Part of a small language model's weights: biases.
Each number is 128 + 24 x the weight over the matrix's rms, rounded and kept within 0 to 255. Layers, rows and columns count from 0. Numbers have three digits each.

# layer 2 MLP up, 576x192, rms 0.132, rows 36-108, columns 0-95
143062117136162153111114102104131137109118139118118147125146123115134160149173113127146127097150164143140160147134115106101126171150152124154174129146099155129161106122137119098115113133102085111171113106152126116116105142116140096125154173151098130155128139103154103115123119116139155126
132126136100145113149138086101175154117181123141156087162132170107129091115157148118127131136100136194105144124110100175095132106086142118133117102148097098125150142162134112118141120127099142103089135088124094124090113128124105130154142138131106165080141137148105105117129120165107148139
136137133126131121125142107104111127090134141113128141133133123105079128103125146123129133115101089123136127142148113084101137132126133106138146106088126150130170110111122116134127116117133119128108122164168103101120102155142112133130140136100115165098129138128110141125121127126125124118
139183145113124135144127121105067143109100170120147130102093138146134132101105112115123112128167157084098140130133140131138145104132084097134128108141119087124137119115157118120088132157111155152117118185129100120129104184171138092153118128101102111138157162115091090144101120113143151115
089113101177108106110138167141089142097149091112139126146096123152078117136168157172130127113126092130119152140086169127134113143131143133092139125111104067103155081107158095107127150085117151159117095126133139147131123138135141136146116096143123134122113094145123102110140110093121143149
107128138145141082086137164139133103156141125134137132143134102136149151144115116151135154107107135143114105119106130149109146116117159125141086125132159142122150109128126115126103090115103123131110127157156103133130148095084117129104135114141110120087147129118158129165127184119122174155
110131127136145163073158117147113186155175128129110156140124093137127134156142117134166088100102120126154156115099080150092083103112118160148141121090140089133143138081134099144157093120107169150121132082096129122137151143136086165149113106136122145140104103120108127154094172148197115167
123118137110094157144082126107112151120169174107115120147127171130112098116125142137109147093086099166110115190104120135126112133136125169125128126133139116153136113164169130122143127159203142117153084094139162078122154140148134081135122162146130141089118153179108145119138141175133131125
120145100120146160085125130117113107110123090142160105129114149089128087110117127112143169100141177116118108110128113121150137164142119119126129111109104146181155125139118120140161110130116100159094121156170122085199125165096152121113134125132096126097135129120110149142108107165134119153
097104097147139148137144108143188113146105122089115101182118096143113129157090139123135181135131080144089116137099148135116139086104096110091126136116104118089131104102165135115083165092115137159112095139179132103091142168132111152136125147120115135097156147152115152118177141132165147139
090163128119166135104175104150115141094104148182138175130151140120100120144136109139119110116109100100133139144152155092151121119114109155103128111114103121110141104150120106138124105173126166143114135148145101121130124144115139137081126171088121150110110094110164135115113141133147106167
154110105139162105153118094090106087114134140147149138103092096126169176120131109157125137141128113134128073147134098141122127129137103139144148156169139130151140112149177141118127134132140140161128099115101094135177117091085107162104106155141139106134148146149128151118155091114089164086
148116110151132092157113094120156131137120133072120122121169153118153111102148198106141172159114168137104152085105122124114130127166099160100083097106116179149090150138119142131139103115092130126116126134123144091121137149166135108122108145144095144112129149110122104085128134106117161079
137118140132124117109158107101109105160130159159135106109125104104131129184070103104080136177127115151092152160086082100055127096111130111139131124149139127146136147126106127097105167152140149144125091120156143168124142134111110095140150142146158155128120127149176141141084131133106162177
087149122156148133132125181185144110103132144102133106182128118137107115125136112129136117131140118105121149127135115114121133095139110106151128117115105104139097135144167199117116146137149126131112112120141142162099147155128111161114151111127145132090159144106119148145138149116117132151
114120083165124109152119092142116116146092145152096150127097116176117135095153103143162122168135096089124129125082135129117130155132132143159160083127127104135163115088148095116151130117118118122123168156142143144149115132136121114120117129141115113109123113153138119119137120128125148116
147118126136116099108138126170125102131146145106124126139152172086104123114124142124105161108130137131121149141115110114125140106127122155157144146138134120093116143114138111102085114108129137158161150099134090151155166132101121119175111126116159089130122119124115139131122075133151128130
159176165139161105114156169119133138115109157125110138153174104132099122127103140140173108150113118130112101130140106117149129094130121125126133112147128139151093120170108183152165143110135110093106115150122098171123133125131106169107129154103099100130162110101129149138121085119118125154
105123117171096114096123120126109146144112109091112160154170087151142104178126110142050082099142112083112092162139164138106075088105125115124115184124103136146147141103109120076129121121138113083074138151103117119136137063153139174114089106137139154137136117156157135136155140125150117143
097129134138124127146134139122097108172144131128127133141119126150122154125124061112199078142138101121157106108122121147160143058082127126140159132113140131154130141143109128122114091129116134166072124162134144126131130083128101130128124081167127151118162129170104083157147116142127112134
128150079094129147156144104143099129141129139122071171122160154190124066156160090144131167111120086132122114164169165137086094097129095155118160138129146115144170102123082130143137125146128169096091146136096124162166117109120147176125115093129111105123136141154128096141104131093147128163
133131104163105111134104147142154113153112171155112143120120116122111143107104097128147143159147122149111139053137120110153163109127181086083143098125184144132091156168075130129149104110070115131136093077087128136104167149177130126125083115134155130125122151177149107106131155172109153147
131151086145142152112127112143154151105144153096079158155115125105163112163122132093151101106096185175141123130140107148137149086069127099091137123137096154126122085191110129129103106132070118123111113107130128144106120134156115164146125115161140157099132141113137143178119086147141113094
093149165137113125107127117159109139072138144135089077176121098154150140136159086123109144150134116137121139154128156099118133090135113127148141128118113121101169094120138111113144119149086133115108137124153087153145144152102122124167114144125137157105116079142077132108161077165152151109
113168102150077189148090109127166122125139117136155094138145156057162113119155077126082084115118123098163111094135149144120131146120122130114119156106167133136170124147147099115099118088135124106078144115131119179177119144154136138107152142150121150085130098167138158121132148081147121125
161094138153122152158133126097171132101145176156116154131114154149098141116132174132135071129120132068097117123136152081132095120152095142137131172132170095123099116104148150161158121114129155128114104159124118134153114122169101133132129120129149128144101150167140152129141104098101128126
146150110136129158141108121165138118117098185110142141155076112110115181140125118098124124057165097113130136072097146166144167129133108154164104091135158086143114092100178098121121137146128150117106094134092126131110069174141150129090148119094111120132129187158166117101164111132117147126
087078157149150099131115164136143131173149172080132091134138159126123147123104148150130147151174101134131142137130138103146127056127122124110120121126152165138090123095130145141159132130151178139150120155135114125169116093091164138083134115144105136123088133154100124134112133102131163126
118135141130130163141113142161094099141148123121142149120118107162097084099118108091110096173151126143141126113126125142124139117113146146136104154101130100122154150142152122103145124119110126141091108170122151134142093095120141134089127115161156149146128132146119099135137145074129183149
131087113113141081148129127091108134115128152133119078115108101144091134096116154129110143133144135136164123120173106122116145135093135116156155108128115153142089132149123118129109130133118157110077125126112126134141108101145164146128096142146128162158129104088139162122116108099132120141
115138095081132124144137149145124090114119130124137111083151142123130112112141166118127133106122150135130113121113099121153118136137130075133139115078105136147141121123143104105119131126147098147145105104117102137098119146123148149152133161154101132113153137099132157131130083121162131107
091156120118124084135105126071149144106128140101102109143119126112099101119134115142152092102105163136133128113119109141103119135124119128149138122150175152141169127138123139093073114131119164108115134155129098140107151127119135154185104130165126124137127149129089154075133102161123114134
156102146136136158083121141131097151123164154119137155137158177121139098122104077137122132137118131108127159148075143116147114118126135138124135157090165126186119137158110109102067163144160154149123100136082150143161141089148093084149146118119131112122132091117112091104089126080127132125
133168133139113065165154100148091111109099063091113119154142110140169116117110087195137077074091115098116109143138113112194147078122130135115168146127123114151088173140156184064144106099102129126139105080154149152106096115129133148098175144118132095124194120167148133173132109128127151133
156125110156103138138134104141119141163155163107155119081120076157128095141123173108139144118118123085147128101093143155162158078077158148132060147146124125136132115110131102122151187152112122133099100119088144123117147152133127142127093147144117130152118174087107121103103157155157107138
112110141115113101168120121148146093143090115108144134127087087149114133154136167199138106133133105139167131123094157094114105152092110120090134159114153135157171148168130145116126085142170146129120128100139105149069118113152140154142131111106175140087098154147163126076156167129117107148
116177133153102142155144119122137094164127114139152124140143091102148150122135165141076120107169155138155167118116127148152154116101135131099121128107137101087107119136120155141154116137124137103091105120141121128154140138076133113133082127176137119137109158143128159143112135157147119097
140122102132143081164147111105143133142128165125147097125099145140130094120099105083131154119142125147121149132104116131147101119131125131123126118148104128094142138149155112106118164113172132134098122172139122107099096113164054130113114105113102115107096169163154115093096140141111109098
135113158140109124162142156127137110156116119139117091131123135115130117094111112111073173120131154143110121136161147151143123098153129152139152107138061115133156165105135115105086146117102157129134129086140119147130102129103126132126109136127131133126137140088108123125135118140140125115
117125102113175131142150110137192138134097155106198120189109119113145094131148112160130144104113111136113138188071072098087157102125128137141140146123088142149139142142153120113159132136143141135117143134103142127071130132136131080158113084117132122111132163129156160131131129098141137134
136112110124099126133145191134139129159134122136140147139171133123116108108136106183137142119079147164108112167126136142149108123090085089165132143109141093101168100116124133139117105121168120115113110082157129131099148132139120164150143082127104129146133161094151115134114127137094161109
120130119148091117099116156119134117102128164106158110149142126082160115132130115150096132101169131145111105106118100161169135111125148130132179122135128119175138133132153120114130132104128149150135119089133139122160150147164103098097175113149133116133132174188122137120160094133115149158
132101135131116113110121172124134164126113135136151148112121120096122123135110144136117151132079138116095124093090115130127131146159109127118122155115118124138122137126124185141174128089164147122144126154064127111122092133113110123108118127118145173124111153094171110110143111131097165120
137145143148122139110178111123105133164145139149128096148116084133121121128166099114120157151183105122113102129110101113096111075071104127118112149139106123157141159153107129129112120163105116103143161090166139158135169106131088133108138118204157121147110152133134102188139116148126143138
144103130160144157119142149116107132126117103148060184148115194153128126116152128116172104100176127124188084128100127134109155108123098149127160061106130082140149148116124103093130154140082126090123116149161148120126151167084130114162167147131104093091100148142135055105138136146131144113
101147159124152121115157129117129164103109103125135118137143111119152169095103155081134141134106126132146146131105112103112107116114164104119156139114123131147146109119110087120110136128103167126161100107085108148117129092098188152137123107119146139091133105142094143081112115133151133151
173110159126184113113118140159149158163175146118120152165120163104127124121139131130133118131064120131123125110092123129115110122126121079157135094134142096115112124131118076152173114125146105134108131145130165119100146130115126177131108082120085136146162109126130108135085111139155168104
128140140111151132101069150112098116122179162155114152117137118097140149104103135167111107130116111140130112154095129134124114097130121124156153132121125077159117102108128154112117124145154145145120116174108146150121110106105119094147150100160128100179120104093151104137132110090133132109
103089140134126136125163115109149141129141151108157127117084103127129163143124167147151097117143119071118119151152140068100109148149144122086102102134199114121109128117112142132145098145130150135128130145163110149133177144130130170103196125147115077089103086163117118124116119132120146091
089113149123076168176147125139131155084119114096131147121125141113113101110143067166140142132143150179170150114125086117153142101118153090142138122117112176097114120168147121137089134116145153151141065118172115099162143078097136086132077143113108102119085117115132135146113156133135109153
144148170127153090168083101108152107063098097108156136136125128127137118115107160096146119174186138105118125165143089109156155132106116142127090180126138152097098132150143096061097149077090174163140133156132095118092103115115174126118150116169164134149099129177115114152114164112169128173
137065130112153095086073092159154136120110134107103109146142146153098169116133102131105127188085095138115119166125107113102131093115137124136134158134142069106155150132115124148106139135121160161120111168096140137132137164101113116113111134139151144137091113159105156125107133132146134177
113129131140126128113169130115109159074119127168148138104120138156108120101124163123154145127176160074126152117135135103144150149124174139141203114145120127142104119114114138132083132130083141102114085127129147126148150120103149112113087118114140127122124124143132118130074117133152128140
165159113129148089122095129104134158101094120084112148152147145107088158129114121085094077120129117110146135128106113117132137136132101138145137114111108154101110106124123128113105140101151127142155154116159124129115130153140118127145131130122125135145118140136165144134107147155174139134
128121124155127129108139163165140116138097134089160132152133100096115106104102136166124141140140106100136141106096126116110168108131152120077157087133123173104140092153118141129133092109124115170124111106107115116142152157145171131102122150140079114127129162123113133112147139140135139152
169127136142150110135102080144114131100144151132128151116133127098109154075126128140097141118096146154124156149117144133147128116144123143130125142147172092109129157083108148091113094095109145115107139168155089155153115145117162122116121145153131088090114167214113143141093164109124124153
097150191164121153115096125117155111154125119114113114153128150111145135077115174147136132105122144100159145135122144109129094114135109140113156140140121108093124100154113100119108086181115136141118119174191144106129164137136134137071142088123165131114089092109134098113126138131196125104
128129102123123106120121119126124141115164157129115108155101116145099131137148170162112094107161164152130084168131121117143078141103136142139151134143117115158136132097126093098156133116177111107146133107131116157132131098126117114132123100137137117117144114154105154144109130107085147135
158088089154137150145061130111136114132132132148121097090170119127145115186197112101127166130145109117162083143134113161118172107123155063153131096151183119083142123142118130124153109150121176134114157135166117142111107093126172109113142116134134141089074130151102153120115096137151115133
128128096063154143074177108171162143103107130125104101119109143167093136155122139099128107100139159085131112097122116113121138128120117179178151142083129104124097098136123167135115136120097166096110132133098160171148130158146078105168101133069159131141148136139170100117132152147132158130
099081151169177143126148127110141129085151145126174086115136144099137142110084116115126140116135104150120099138109096126122147125125134153117100133070151126114137100144137141133133155123136118154135139106116134140140144136108101146171109151100131147119152156070145145122106126141167121181
130122105141121129132153116137118156134141129160099166146138109118124123117131119126163109095106138132109112138168142146128136139117154090152156089114136119128171170140062106135139118089107110122092087102199141103133126130112146169128149148162105172113110121112156147132175138128145102135
115158109133177086139154075134130129135146148120111134130096137094128161141118108148096124147113169081111126135135147128115134151123073122149137160144161164149100136118134119102132058123151140110147126134092110180163095070091177110094122121109150101142168122135128118126134098120147143089
154147177140139101067110147120125083121110126137151160109161101136133150130109118143157157094161166076146154126136167096129142125122116106145128126121132119137107128154123136124144087142111121111144133085177107117138159125104095142123118102126119129067150118162108125137127135143140114124
115146134137113100136083126143091095119128144108139136194108116126135101139179140133157120124077138104169145135143075101160101105110129118095148143126105128124146177160131112114125132131108114102121132150106169137134108159154106152099127110151156147080095111148107124134160094122143150144
117118102155111072170114136100140134132115132120114138172129135124150135164110149130109103081162161151139133120165087110117096123126116145111151148175129145139122130107112124133149112115120124081122122126178117164102108127119166104118122106141164167127124137108123138116138102146094096100
144164100132142077083107122134089130119129178140127141154069133129111126188090141099145107155170156174097140159153161126159171113127110081107114109100126135122106100146099123101130149156157141126128125130119090134165124121107099091196149139146166097102143121153148135119188159149114076158
131119141099095134124136151145147172117153129146122122144116157119142114118147118153097141147109146093101167179123124120133089131117130104082116161121164114112151114155147087084138153126126154113115093147160119158152110096112168129081107106123122129072164165129114110121105096125175127117
111164150125160141116106156123133095135084171138124093128116092103132091117146118130151160135130124115139140149118119161090158136133162115116135129084086137112155174094095103137152110137125143086139116137171127147121124136126074127139154081147155097146120121115123063097142130107118128144
102125164096094109099138094125120159155137115168106149103135107132121144122092095122157126151141123113069095121087103124121108156150098125174152136175104097098146102078172145166125125112128147091136131156134142140163148137122112114080144098149135113157158136158143135087092145138153169156
113134129094114110105122091123126116129100160158119132173131123138142166121116160159077078129115107107171081100133152117143123127142148141105191162139128123153109098083191138150098137155145107129118131147122108122139094099129139102076104157118064128144130190114116117126137118139126146169
118108145102113150140132097133184114120116136121116124178076145131122171122085125129138127131152134097074122131096132123154189135134090151179183118085099158136212082108170119106140119142101136105149140137121139119137134148110106047144136119121147093104123177114120147132107154126130144136
127123124144153118120153109111135133129131143124149130141151126137119141091146178138130139127131147142161129153075118124084118152111142108130131153119144130118151163110099100127143160124133136123166113166108147117150099114092135152112157128146106117097140125152117112140108080145120182128
# layer 2 MLP down (transposed), 576x192, rms 0.0743, rows 36-107, columns 0-95
117116115119136172110125138113154093133124101133096107130106154100141159127130143121107137101116154157140102129090119192091125167195126138123109135160120156122154137101187110134146133144111093132107096149132107148133162112126154141108133111140110120088119144154127127123161144107166117124
163172160138140137134156091161109129130155136122137130128136141117142143159112117136144140119145147126088105151140157104117147095093093129144115152144125122124104152147132079154165088110122114101112141129112097104098126157139121109141137152129111112110149112121113084111139118132132133090
137137126085090121155135164093115102132133106098141137110149127122115120100131142114094128063108093153159087100133132140136174097169108092127133128078113121129141091116071151158129119127099116102136139105168098112126128086115122133156177158064149106146126127099109170140159140113151134108
073122128096114122126153151090134131138131112095139103166159180147124159145148129120144089142086092108159151122152182087121140135152152143116160106134149123154127134136127116176131104141074090140119121156117143131143125091115150135145148125142098105110161100147126145120148089119153124153
127174123101143081099140133134129121159130132159143131145094117160177133151112116110144147151137140117123184128141129130105111177082102128102138144101127126121190120117164103147097155093096162136122101112118113105126124121145125127079137145099136162126092128151144079107140142149092125093
102123140145148131136138152140116131121155153132144149138141163136137165132113132137079140173115110141113156110138151074126112146113122118103130152120111153146121127127100113118152156140184117129099147153110140119116119110148131152146132131121121099110104143121131117129112145147128123137
121167184117086158113118097108149087103172131121094141135113142170120155148117102109166192133077134107116124120129151116177148123149150150169200069135111079138133132085118144087100146117106138125139080091135154138152132121145102126120064161150149173132167142150124155142116156145118101163
105090140112128073135173165091135097166127114133112103164128124117095084147146117128160151155102156099107123143133094149148093081132162127144154119121144137104156161168138149134176093121112128157141101181159133080097137150153122078114152135083120102110145105156123154127138120125140097169
099088116142118104109158146120141112150146159152132128101153120136124126122128142159138123117105112101151140164180111118145142177116123137136114126143143133165086107119130110144141152077140124134126139110133156132114131109091098112165148149120154114161085136094142133119149133157139126145
149163149138128118124103122157116100147098117177114148159107117119153136133123141115152116138113110159167137108133098137118112158136106090124152137082113123150098126113105135136141114099128122108106128154157116131136144132130157165179129113106094091138145112139096104131144120123133135089
135157116162088122129122120107159112175123103129127126107140137123128098063117119111127138077150147138119114133113119142097143135136110143151152146137126182124130149121141164124115120109116126114138129143131130100138136102112136143124114112095097165119112100133099129136128169153144143131
188121097118103107133097144085132069130127143113141127147120138137184121081138100130139125150106137111068135134116152182144125125129125120096129145107157083115108129123111143168145110099117086146141121091121105131123137128154116153140118151137168130105141128140136134126161134099107151107
108130169102153113145112164149119111121125141103150100121130119134107112157103141117151101086077109112163142168123135110093113130102151111103161116068117106163098134127142091101120179130133129181092101109132138131101134101126086110114116155161097132127100127125118145097165126096136118175
149127106122154134162123107139141131143086117125094123095161155125150136149154163113139131125144147142137122118088082117151106178146136176119112109140155148093126121176149134153161124096136124136144120076133039087124135163107115130154154151134130127127133103088118139133088145164123130152
111134132104097114131181156109125137153146119147116118156120126124165123120097142116110171087102141113117122148124091104115125062168126138137122130154149122147112113125154113113140148161155102137142119109121120113153154135085131154115157101113098129149140106124128124134109140127096114109
141117138095121125148178116115147121163127132133110093124133121112143123147109106113130100104145121136139130169128119124111110157101097152145141162167112136143112150145140118142136122103095140111151167107151134134119157137140124136090107061146135183090113131111117105146145163155137104091
164126127119108113088092125179129121158142123131146099168138110114175158145132151141139084146124130133149149112148141124155097130110155138136142087183110108129167152093154125132148130132135181078063125105127130102111106134107180152124082163091137129157108160159077121163135141127150092135
136123112140097135146125135101107097130119110148133137137155113129143137131114147110141161153143112130069131142129151141130115175114131127138105155121154119140131142149108076133105132112155120110184109152139136140149125130102126128133128112173138144136125114109110127169119108101113125119
152142118096133103118120119112131148060123099137143141170086105098101094111114158094128161137082119132124154140108138168096176137132147148158132122110125100133093150099131100137107155126092144136134140115142124145129134137090118118130117167098176152144133157159138154139094150161154115173
139054164128122105085142117156183128144139131122111077118158075134143093106115175159132143115129137091148138084160119138123118130093139158133115097155175162131115162103144111183120102093096186096123129090173108140120120149161116134118131114142149151135120159154100103158115132146151115153
130119125144149165120159169140116119154134143163099148091123143132153117129097156069096097129123123170143126114150116165104129143089109141127100107159158108171122109170142151129141126146088152112113122134122117072110122114127151078143167124118129061086112106107116151121114111148116086112
143117137123143149153119131136088119138124118150104163122141130116109160155136100139084158081090155091129124131141142121133097131129149099098132157133109151149115154140104105115146114150091148111142133130076129106106151095135142138161126118100091122140131125099088167108169142133114121174
087170135082128091113169141131069081165170121124153092171114111118159132097124160125138144130147111113132163167133133134127152155125113111156147148128133118133105160136146118103152138166120094126111131129131155082098152141104124089160126099118115128126106121132108103104094151122144127129
163113113137126110134116153121135122152120129204113085145143124127163131129060111113117137139138117107110130115111124115056126152136116074144161105140116114142094092126105136122195139120136112110110148157120076093135113174128153139137125133138099145108133109105144153134141155144130110128
086119153116073157072110098135154129151093123153150124142162138109115115168116111129186166111136154137098091126132149125152115115146137100124161148094149174138138137117130140125113111133079169107105149156125102141132126151147149133127104174080151115156140125159101108114106138126129125129
100144123094129088128182139084103100065082111128096140134159113125132136149145137158123131124172118155141118144112143142119120145103095132121147120133130107134141106098162103132103121105131117117133167138185112127140157139136106162198143140131119159131116094115135144156148123135116111097
117122131167106147118105135177118099172111120084163142119113148143131139132112162131118127115158105103145172125105145156107152118138171149139102195175114133139131122116147118166085108123132133162114121137160124155119097184152108085120114117114137166147138155115180106138134104162100129091
093155157126134175154100079161144139159092120133158152108095137123109103121143133132148147134114060117142103123131175121145154112128141101142119138148127176133145175141105128129117093102150124125160122087117121115124121112134134134127121150123129100173149164113116156136109115102152111114
106130152140135137146136147106094122139181137125129143095091146122140155142117126152113109109117134142119107114136122120123124156137111125108141144098121157095131131103178110154171098150147122154157062136134142084132131094105197127133115125104151124155125124119095113166116097096099121131
121104127132094119128113115123099165102148126115146109165111156139159078098130130104124103155141126170096143112104090136138176134127148108142142181163123149123108112132101121110100139116119155128145136159134111181148110144154156097139119164098112128150146099125137114104135123136121128148
116149124145113096125097087139119143160145118121130132176147143144121146135116107138167183102126156128097129181136131177146185128170132105140145121119133112112155176103098133126133114144146049179158093080197135135098125122123115115135129158133097135112101111140084134178142159121117150145
120137124155151139146113086120142150110143175080114121128131152134091075153166136136154140081127171109121147113144183140135112137132106138119110139153154120148132100132122110173121118113121111140090135078143103126168106159128142055153137104083101130128127117150108118142096097113048103153
114168078107145144096073145071155138127149138108115125109163117112108145139121100139099119134120126161151127104121099120096089130159136112148129150116135162125092141149170069153159086104139122153134098145117141195114172150119146104139143101107127080116120121115107154175131104115143156146
123126111105112108146147102115133123127182116171128119102143081131159152170162147148131093097126113157093110174118122145141138161164111095093097160106130066107128119170119100109138103151136153169150162090108128110139137125102095110125153113153130139123148154119107116163128179162073115135
155100118135104079127164135114143135042110093140128077146093126146141098135132151104127166144091137086113120109153130079180112103088118142112120129140108162146139121140116127111112101113173119172155114123152129105165105160119139124153134131143149166129124165136098084149134128132143120132
138105110137121147145114149122134124104114103148114080135105119148066100157113121145127132077105135136173107133101080155101089126071087126147133137110138174128101094135146128125123158125136095149103151127135126127176107090127110099141118175133111139092126151148153129094093125134129112158
110179074135116078105161130123124140116166095110116155094131134096086137141116120123116136130142138134119128127158143144178112134130115105148119149128144087122110141131065125145100124106175135192158101157105153174162139120165114121150095168135168174127149150163104134126125160131130156120
154141126136085139119102110138094119134119125113153107109115128155137112109117129110137133144111109098099077141158150128139138104131165123112106084137116153175084113172140176144136135137125100130177098106137120118120145168135090093124117119132122105116167125140119124145126124106132099132
073137130128165122108123123157142132123114160113122143124190125137169095172143123144162113147138138135129122137106098132121119132139137136133129115131102140151126141135133124129136176147169135179093124126125138114134122142144147103106107098093074171155121114145101083159097098161133148138
137115155164129168108143125128113115094138157157126093108113136139118150166088136138142101159165166132152102096130143140103142132143142124143113138119149160113138110145094144128127176146130153142108142149137143083110124090094085142180124155115117092154114149105101130140124118106161134117
154097133107154177131134156118140169140162130136181152141099189105117183164152096124147135143139137167117091152088095122106133123098146128135122140146132113102110097147116123133105165162119117132109091125118106146110123118114094108096129148104126143143110168142113128107118130131127122109
136098112125142174141116139184130146159136126126141139123107164122159113109107154111126126124143131122123093142142081127151124126119111110140128132124145101114149137114093101133104115186176139093145143086100121120102153124127129101162099080117140151092115141138143135102136165112103121136
133088107125147151104114089102099134115159142118103142141126105140084096137129120121109168122136150113110139125159085166119121136154085098138144160136162121101130119080098162131106123182083143089200098092152163085182145082137107123147106127156119172176139120134140087138109151173109136114
150103110095127119148120101129170114130121174114104129157132126125121125105159133171118110140084133141161148078152176137146159101101114064146076106192127094161146106151087117106110095142124111091127104145161148109083133097149153170152088156165154113100116095115119112107094147092094091145
086122131133184103094127180082147105104115120149122146119090127153130075138130148147103159130175157169138107120163139177076117121152160124130134132098124110159127166154120129138188117143116127118128111167099132085110155134143095097139131089148143119134153121146132102127115121111149105116
126121125153076097099127099147115101132121103146154107161125118132119115130134146141134134126119163135100116142151134151127145115108074105135094129107188155144131108106137095166135124132119105154180134153127135113123134131126138140113115131135116122102126124128171108142140107140131127153
161106142121139125101134121148121147124132144164102137118078125110131119127097089132132114093127088133139126110105144128173125167134127143117143135149109105128120112142111142153132132148152113106131102158106146111148111085147127123109102124118078096103140090159090111114112130139135090161
126140108105100138085119145160124154137169169180124137073118122137135147106194180152136081091104071093112150154171165111142119160157163130119153079108169122116090133157123107117093100152143107100128133177131127109126135099117116119139137098129125100184116100092117133161150121140117132077
146155132145118134108122113072100103082132120134138133101161149148119133131110141117086111095123147139137124132117099112103154106135119127144164131123122113190150149117126153070168091095133091097171143100136139134111141155175153128127159153152110093120159165097121122163151164147128133116
094128118136134128154171113104118102104143101099099151155116140156121128166095114135109130088085117137148164118119162189132149135109121100150131158115105156158132144118079138139086141145073177121152151084117131129142118096132158137114127115168132110078084108147108128121122139125129122126
131145117132151130130140122163132120125132135082126153116103101094117167133140125082123100116135100130105160119168100100118136125106137108184086166122114142126170103114144145133134115112152114120134142118154126136113103154113130141153095112171082116136102145139096124121124161108119136164
158089149106116112108121106121116106148100116111137147129153163140144167133069149142166119097123189133150156126091140126114123184125113107149163125141101120116146141138096133101119178117187104137155116126144116136128106162133140122129098178138125135108153134106114129155114131166148127139
152142079162105156163142090109151122142156156083128165124117119118147153134172156115148122121138128111127103100161116119109161150157113127102153131125136120151127140142119148120151182194096110135131137152113127149109106118124139125153079110141160116140142132138159107125131120129119167127
123161144109135102121105156115157140142084178156149097170131158113112134143137159130109122079125140086091092120118131140160177119145117158107152120116122166118152109144131093125108170115128088130155145126162148113148097149112170128114137159108057132174073106144130169131121138093077145151
114180193123108154134147124126148102164146133156137095110100159093139075108121109150136107143160152139127107114130166123171121095096125087152124171126117127122144112142061094148082105118134147162135122127118101122126143161113110125128144131137131117168130159113124138155121113123130144127
130104121151137127130157174119117098112179121150118122115128128138129095179130126121116151136106161098126121146112144109125119137109129093124122126115127124132141137139121152109170135124123067137145141121120125123173119108138140148123145137068112129141122154124160135124171125103155117137
131132166145125129127134151125091130124159143097180145083113144091163159156125133116173105122108153123127128098164139109143134088115139108104130140154164124132130148114103119093095137149075130106158145143125161150130122146161052154145115130107135165159176129073112149172129143126150133154
131148121108116052136128147178112128119127149131117124079088152130127100155158130107131126172140151144129109094159178144119126135042083140107119148149140169100128110146144128121130116150144149140166146091139129115126177154147156153095104120122098147165128085152076142120105162099109106109
165138137133103116074095154119177150118121134079173077093143125138110121158103123105122133140148120141151107140144072088114124112168131102119104154106123135153120143115163136170146122156118153148104128123174113112144121154140119091127138103106130121112135154110101143150165148151096138156
118149142169094154098128106165154124172123144141094102088168122133140151149097108085162168119127137137147105111122153111191139157105070159156133172133156150127114136155147127151099098175161145130133081128160129103116118138119105100138153123122122094078143123139140091110157192057122138123
120118128104108145108172139155140090208081104143122144181122161108157119131189121112157111122103106096150151117111111117137141118114146122125115126154121124102112136152148152121126162112096115134104134156125111140087137097144104156124173143137125136148118138145134137103160111136138166130
118120084175119103143154193116089146129169114125155119126195142131121114169144096135091138104122119122121135105138112086108128156130125138166117116143144116144099131137150145160111142119128162121130110134135125116098148133116130170114090180140101135151104108132133129130109111050143142135
135157141146139083128129125115130109133143121131184134080092140131137137098151111100125133164151141133094170128117150164136112126156112140142149107099124157103131180151122131180120124120107126095127082129088133117117120127101142143163147119147132131162159146114075117125137140108156139166
129121159133160105115081159165117105129116121125127092148153142107134112169122129108116120102157166127143146139117151131141149127184113106165112115119127121140089133143128130122134140113112108082126173133147134099145096143117117162078145121178154118130146126135121130153126168104123157127
104163144130104177105085172113105148103102170108117109115134089103118120149128131089084119122091136132107132164119128142123161095137138107151163096111124124118135151148168117086090139123097179128135119104139085113096156157135166135155129108132144102117145098132137167135115099114227152128
121112120106134174151164137164127143129125146172132148154123137135103134164131109145144145161136136132125148140104127157096128102151120135173119107131137123132163145080084148115133104146122125141130154073113097122138115085102088121141157102154126147126130098125151082141090190117141114144
090093151140122110123130129172135133112129134142100127121059089166162122157169148112104131187130118134129128138136116178161136160110094114131146099112126107108109140154110085111130142101141111122108118109128119179094143126143092129166103121089145122120131173078125176163181129112167115152
180122131134107151139183123140150150136130126139130149128129111112156163119141124134119124164134198143114123104091103147117159104195115128134111139102147083120096104121160104109140131151137117106142118094138098171137120128129120137113111121090112146156135095126084141138125123129136081118
103145134152148143166111137130128116097126124078102128092092124134130144148135152106135124131122133113150103156143093136138168156176115148138111109121125150091133125113127126158126118147089090128131120103146129106135151103090128154122150120148104127126164130128107125148136141116126145118
102141163083103129149116125125171142121150148164068108134145132153095165115112164101122138126119090122108130123096122145171137144144136131093147130122117148162100162104111120116138108136126084115158089147106149131153082139084195151162130109163100147164142123121078166122133139089117120122
133143077144167081115150152146117102073135123158145118066083101129188131130147117114136179108115101160133149120116105107079175164145089086077059121103132150139105157180145105176174143118083118157140159094123178134103150098114063104103162124134169186108127144110166124091122149125154125144
130127180177104115167141125097091185095126130171098141136139085147065179099137119119122144142168173125127114157094133125163191151119096107124108095131158111141110094136165155113103121153132137148122146085160089141136152125151126097128125162153123135143126127134154157152107131194119136147